Weights of a small transformer language model.
Size: 12 layers, 3 heads of 64, vocabulary 8192.
Training: a variant of SOAP for these matrices, 4046 steps.
Each number is 128 + 24 x the weight over its row's rms, rounded and kept within 0 to 255. Layers, rows and columns count from 0. Numbers have three digits each. The size before them is the row's rms in percent of the matrix's.

# layer 9 MLP down, 192x768, rms 0.0716, rows 0-191, columns 0-31
101:152151149141150144122137137144128150105155171122128137160098096144151137129158139115099119138153
100:110151147138152123110132125120152132089111118126146115110073093160157135104106137116129124113122
104:134179138103134124137101154108135151107179144186123094116174101133140166120171156152129115099103
100:149096108106141154132133138115112094126148121133073132140124133135075121107140105131121112118100
098:140110141114147104156106130139065127087119124138103137091152100105162113112139130129129138169128
100:107105098107151124170165185129128100129113120135153112111104147157131137140111137118095130144154
100:156097149137101119093150170152109088113142101136141115133107158119075105109179182139153144134124
098:150169105125090101132105135152132132106089146122092104106155123074129118152142082128135142111137
101:125132078138083140123131105135141151136153099153122110127115110142105133088150123129133108083148
099:137144164131125148149102107142134143102122181144121110106162125130121110179111097143136117093105
099:127169124135154138083092136098143091147131123137121113129175149101134115104121100149100152130129
097:170133075120129157117116116163127092112128135132065104151124197122079137126136121132130130147146
098:094120095117129172131150157094122113114068110120137163164155139170170149122117137131163144120157
099:101117114152106134112106111144132128148144142144096128120102137118124124097112117132135167089148
096:120127180109126125111108103112154132118074088103147137130153149143135134132127156170161126134120
097:107140153137124144095154127148145139153143110106153145158114113155123080157140118129093111121096
095:123136176164155127110132131166146126184188128150116105121151105131104125172123193118153124120121
097:161080150124144127127131128097123158095110133101143092108140146159141154117104129127149100137154
096:098131184134112154131123122128094107143118153161131135134115155134134116134140125124139117136130
104:117126136107132071133125130127151150108115165134117144158131097153141111157094123151153127113131
099:166158094147086159133122174157108150143128118097128136120142156149166151140097131099134126165143
099:127131152090126130130149124091140126169120110086170127105126093151141079164158110108123093098090
115:140102126101118122129130149118093137136126098154093133159151120135095127149102111118073149056117
104:100155120119144137062136141162158140095116099123107145163122129136116134112128141104110054140081
097:121147137088101117133109152159074110142112142117120107140145151161097140135118134112133140137149
101:138124184141104115088111116114155150097144115132121128124153126105136129172148136114146146124127
100:100124074144121140131149118118114134150173111119145112120130100167103125150138159097148172093117
111:124149141141105129127153069183103091126113158096138120114118143123160097095091128115113147120113
103:127063127112144130107114165113130150165133177100107125114125115133109138135116130112134096150124
103:120096120126165093142137115110115109130110164105138150091170123129129138125111143111140100084095
100:162166094113132164111108115123130135124152131100151156114128156138128149121146125162080104163091
101:128126117122096123120153146132126117119113156131172151138127117145150134125136162050120161159130
101:138108157112095138118100086128111142118133185080102152138145123117108088158187109098151180125147
097:159145176113118106130056123119158174151122147134093171097124127112093150117106091097121067114106
096:155123142136109140124088142158095137109159125106134146137115169102113110143120089157111100128106
100:176136125150100136137138115121119165130099101159123131131113118145154128113142144059107107106124
098:107096084147139145109134172131123092132124142124183133121134146145174124140085113109135164157180
096:125094094144110183158151133129125131157083142137133144129130129144127081133137132167126191117110
091:140123161135092120081123139109115103112084082158127129141108162136154147089161148128166104114147
104:158117144120120151168104131136144116101150137157137119131109116113138161129173103134149136141138
100:126146092111104104108125139116110119154135156145147114137151146123123156140170161087155094135080
101:116122123076109123107128127121122155153189099163102073100086138122133139114136166139160175160110
100:131145142145106133089170141118148128106099154115126146141135150163151158115097108119131139129204
096:095094098097101111096093118142122150127128127146129134153109138155141143090145138156127133151127
095:154081105155150112126151151128135164112127088106143152182166112119082164137127131180130120154087
109:158115138103103160126129122120112103124116084157102086115157145095132084150118100133114100162118
101:106197143119131173108173137128152157135103094174135168158127142133096174117094108129112093137134
099:145172101120114104132165153149106124135140143148110150181118129116137078148096131123126108116124
098:162115107124153128133092120073095161088124094136121154101161110142164175112180084101129111149136
099:106104094145116138138119138125118137153138130127124124107090110149155123105086103146129148136175
098:081098078144163140125083137169134128154145097129108159144112122121099134147108139130175099125155
104:117124116112104086107111102126118113138153089149136143117138100128104122148084123132134121160121
099:091129117131121102076140099148150105174116117118110146157113110133102111179132089114131154121107
102:106133127147129125144124115117104133060153105133124155145115122144134149121140132158131200099146
106:186129163139127126120154126132137156167102150157137136089170136147136140153162116110101155178160
105:104161122122171113150155105160132132182150080100129140153121137141146155142129094133125109127110
098:078111146115158166128122163110103125120122093124101128110138095156106139124116191121140107161136
103:155176126109101104128152123129127098160124135126188098128139078096121133093162137089123115122125
096:108130119113137116151135129122107088114131125134073091067124114116143075118113105141174091141107
100:120137163110146121102148171158154108181111097123116119158123151118103108112142083158127155140115
097:125100143123123138114144062112128149104140134115115110100153118077118148114136159174126100147151
095:143134149147132128078148080142180109148136123143140151137129160117149126159080119145118103098192
100:143175134098155135144131077134085155135128108079101124123156126138098073132127122124177154115079
094:090107151127101083149121132117145163123151118097125153110139118178093095108120120144131112126140
109:123119120132127094150084123102073143119103130125146157126165121138141125122129109145165121107161
097:128157084121112127091152108109136132097119114139154119142102151114155143119135099151104122145163
102:092101156154137137103125148139136119171179118122100156112161136121149168118121152148141106143167
095:142127142100115149112091109102093133099102150127134144137120100158084100150146085126131095129153
100:117143101128120121123090158157092149104117151124149143114167155099154115155179107128126138099109
097:118104104127179128111102103056185120134161145148088175105146130089106120145157104113167131137094
096:101107154161145154123131099175095082094121136125092143137132111104079128138142118141079163066174
099:137134145128146116154153086136141142143124113099116151124100079137152111112127118100112087100124
101:149136130126099090102156126176129123131137123122130118135138129090137104135146119132169177099119
099:132140128125169123146111167154130095114101108156108106151130119146140162062140091144126118146124
093:106145101157166121112107134109151132088088136123173119131111109180103156112144078134092146104124
095:110106126178086116102135142172126137145142087142114112152172148153148133158112126127116105083125
102:073124118119127120129124152135139144106179147083138148089138154169146112089138130110160147099106
119:145081168149113145096105155148125113108129146138138137125077158119132122104129136152114097118145
101:173107160135111108128141137101116153134138070117121097120138140155145161113141150102135162139096
107:144107149122123155130114137069115122100138070102118076118144140111123123123134134126125142126117
099:117164110106113108136164121124158135102139091144088135124158134131123151101119112149124114115095
097:107140155121118129151130179124192151130144159149179124163116138164136174116150120147138131107122
099:144088194118137109129113127148158118164105144130100145124111124137147128157158135179180115166135
102:153147112145092124116165104115164146110169121143119125102083140141108109098114125097133117134088
100:128110144137106159118173145148160143141109126106119137126119154132205126119129085166169086123143
100:113122115160148106118116138187169132109096135161161085138118117158168130106102124121103167066127
106:104124094141128076160134157156164140109133090124127146167113158100101141093148098121130085155157
102:166158104143114116143119121098096122104110153157138113130101104113153108128134150150135152138149
097:102145085141099103123119111103188121100138147154156130061101110138159106187130171066142170137122
097:122135119116162134117105099119154109122130112092099123125115072125112178114150131136112132122133
097:144139187148136140170172127121130121111115137120122146133114140158098145119147118119116095138124
100:141115119122138081144099096079110061189152107151117108135107139091116165135113173119134124147146
102:156112126138150106149107098138101102104131128175156121137082124079134111131165114127134155110084
101:109121163087127108164177110116129134103125135176174154098137129139172114140167098116182107155124
100:122132099136186143142130105185112120117128136177102099086183123111156125124136150093168163101128
109:176126137092105120132131084105147121110116128091116106090113090127123081128153104137171094109113
104:092086075127137142114092123171117132174129133147120176106120133131078111138106073139134128101114
094:132147154107165120158132114178075085113118135146115102129114139136127134130130111148131171153147
100:111162138118086141182158077084132143154040148079150153150158133116109146098119124108146133121092
100:142118118126115198144156128114112147140125152142147141134129121137164152104096082109144128127094
101:102135147162160110143155161139145143167149084146146153127091143192108152141147112169121085107080
098:121127179115160137116146128132140138118161118106093138114117136142146146134126148093170142111131
099:130160084080107108106156180186121164090078140109114106126142112104158115160110085110106112103127
100:189135125165109119133085177134090153136094098152124138173101130116104092146107144134103110117144
096:142142088160163126152101110082110105113123120127096112125134147101127117155134141122093080145139
102:146121052121097087142150124156132160134112091131151141184119075145124111123122097110123110160129
099:101125114146117115137064114151125143102129120175119144113146146123125126131119104140113160102101
095:082132120139161140115147130092124121095103107125137115130104109097128122130095134077096110124086
102:113151117117177139127151101098131137113152103134183087152092117129085177155123152120135119094147
098:142114179149119140166117143152162087135100120169141117136130124151128141132092136116104123115111
109:085096102148121116120122142161133136117123151139127111117098124131158187123074084149148109129114
098:128122144147081108153097136096147121145142126134122118095131095143099103137167156114110140134111
099:140159121115187106164159114116157113123096109132141091141141073110131165101117180130127109161127
098:145145143109097116125120143156144111123187094090164116131132151113109120132112123138134150090064
101:131107095140133113162122141159135147134088121123140101102134170127122095075141140127127129123171
099:115135149054157129124097104128135100135115135091166137103143134129144153106162159153141150196129
099:111133133156148111129071153120131120114193151125170123125086151160093148147109111148121140146160
104:127114163100157145141188167116138124121117151108134146110151088133092107124073134139097101145117
099:158077136113147152117138143138141138124141162152110073111122145128124164108132137123156129136121
098:142155160089112117137127160121099141165103121108159153117138114140120131124136146130103173109124
098:107137150134134148137096118125153129100147086150094131121132164108114146172199132128145144116136
101:157138155158114142122094150135115124112167132111117139132126129203119151080087150149106105152138
101:149113147144138107122099145153112137152092114182074128138146108110116148151127088137126198132157
099:140152139123115178121120147151087116125135103099102110113130121101117147137119178150105138092095
103:108112109103138117150109116111148134150092154116152140148126109100070139128105114147109175125134
098:115166098123112122144144095092144139110150163129181146150119128125139158115145134103108162089140
097:109126149173125127153167137083155135150099158108122166128134121149148145159096148146109144093144
108:115118117135146128113116165107145099159153119130133114107094123129065126118091122143072113133134
096:089164091115130129110154113152137161073130099169170121117135106116143124160124113125140141082097
113:142132160116110124183112145118139110095114114123152104166132153110083109157146144160105144116132
098:145140128134133073080121172115158113139166098143100113156154138137118138094148119117115119118136
097:119139155111137134086133139153116146141136141128108155124114162114134139142125191179116101137154
099:109128093132122095122150163195154115151136133114123147093141138117123109122141131100116080139169
100:149110160164105162146112091135170192107186144158149140182123125169122110127096119118146127144102
105:149124128147128143098139139135146085092116180137116108182154099130151120102083145119095129115147
097:169103124114142095146154163075146067125131170125123119167149159135129114137131078171164125121143
093:083128130172127139132142089112163157114118145115123168113151097130137072140130122168122142129156
103:102158140150116129126103140137123120137114123110114147116129116132145139135126109124178092143124
103:155158157115119096091143146106155144140128122091131123079108130163168120135191149141103101071119
101:140132129130116095113118107088153117154135166128137171106112148155133085143171179109142134115159
097:132125117121146102185151111125047134121114109139116144106144142112113115073144111123171150109158
102:111125143107071117098085118084076149119119120169082100092158123136121110109152096154107127078150
100:125097143103166143105123136129123119119152161133144128140110114147082140089120161168111151124165
096:105115172183142121154150118153142108115168089113135144117089130109158098142118146089120128119124
101:128133083097165172177132122115144099145104147143138090108134105156138128129143174121122123143116
101:123117125101131148139051127152126117119116127165137128135122119115131151127142115110135158087157
096:144161154090127124117106145094146153127157156148120094131133119108159133138093105103166153145128
099:119106092118133125132113111106102130118130108150189202134134073126119106107118142130165128126097
098:122151146114127126092108141149101143096149128131131097094109129142095106142154116099135138164117
103:159157130098127120153120111123103112156111132112146127125133161142151116122142101121157118146158
095:092133075098129113144145123117119109154148123130162103119143126140128132091145162143135149167137
101:113148110181133114150094101127057136161108131148119163111127103107133186149140179133147158105168
095:116083138147140114140142112106139095136119133106113135126128131135146087151091148157148168139112
102:141103167160160132136143117127093134096115163098101119140089143103136147107143085138142165136148
100:158130138147111138125163151129136168111122147094092124147153129089153106130141125121148119149171
097:126129119123139116132130133060165101106121153111128138083123115126133128140127107139116123130157
103:095129168115151134162116136117105127095164139075126100164128119122141113128129123079110093140131
101:105128104097169097177130163104148122140159133144141098135111086136154102158136158140129147105110
101:145100107102128120139161081122083142195105172097129107073142153142123095116114090140170138120197
102:139145135145113152115157144115159119129133158153123112142149120143132126145103133102144087125145
100:138114144176156121090060151122137172129156096096121150128131157121125102153134126116181138129159
094:101138060076132115114089152097095066152133111110108119139122153111136195133085146134146124107142
093:144139161136133097138126092105143099133130132126123163111094081096159117162098136131139143163128
102:134123118120157135129108113094093132109091135147117065145135137128114080113103138113124143128103
106:097117128128143116132105122118080139095149152091098117107107119136081158072151144074128144124185
097:112115121147136113169088130109131056153105118124140108151120103150119088197156115123098152151122
101:108157128132118144128117168098128130165092092147113154156136146152112144099118140143091155138060
099:096123093111134122144150145123137129156127119136168154114103168108090129126146141118143143077105
102:159080092100168150134140152144126136098121094077179138160095176098084111106133170121118136087104
096:140094137124099149144106112142124106116160100105166138108170122159100122132081129155140112166149
097:139166145162111146127132119142160157127089132173120123132099110124150122130130108103131171119074
099:141118140135128104166099109141120159139158109160125127098140143105134104105125123142147148138146
099:088166158161157075129147128091137142141123148123129099138140146147138153136159154107148144112143
096:124091186164127152150148095135124097117086135142083079099131137104123148108113143113125094103115
102:132136113128108140164130123143131132126071106143121111132115156117155146137161128113118128126140
100:111108097097115122149117120063108078090124110144110118102128110151138122139127160123127114130135
102:080130088110203150153138131116090118189154097146127120112129113115128124125144103108132077129100
098:142125142095105128155119137140143081103134109114108116138122097151130111135160148083130127153119
102:111117114123133128136099115118134142121129144079130148131124121147144116068146151124172134099158
097:108077137148144131124119124114150119170171114122074132133149132132118097123131131070156110123140
100:102154132122149070103124087114134118150120164152147118086143124133133135193126163156119119152164
099:159120147156108094102189118099113150161117164126170126118135112103106126116161097160133143115142
103:143115189116087117165107099119139113142124164101121110121125161129129144122162135146162101127108
098:108126151146130170088148116107135146154131132137118122102107133151124117121111116167114106124169
099:158144082148141133136149160115138145160133153137154145117109157098130151146122121114128112105106
101:097129126124155111126154093095122089209134117078144111149134149161150094154075127171130155121136
101:145126128124141119101171121098112089160118108142147105091121092131153118095108134085143124127116
101:127102147154105129086110166128129177147156127119111148101177125122102143117104082129146090102072
102:114066121101117095139100129122164135079145111099092178139109144100126108120141126113067147134101
099:103146117146103116142136142150106084069145085098149156139112136100101126152112166140129168128139
102:146107095146146104166103105118125156135149119125131145107126118103168156130161156118093090121094
095:177104096074135118104144154174107146095128091139133140152092067124120116139130141129127118118095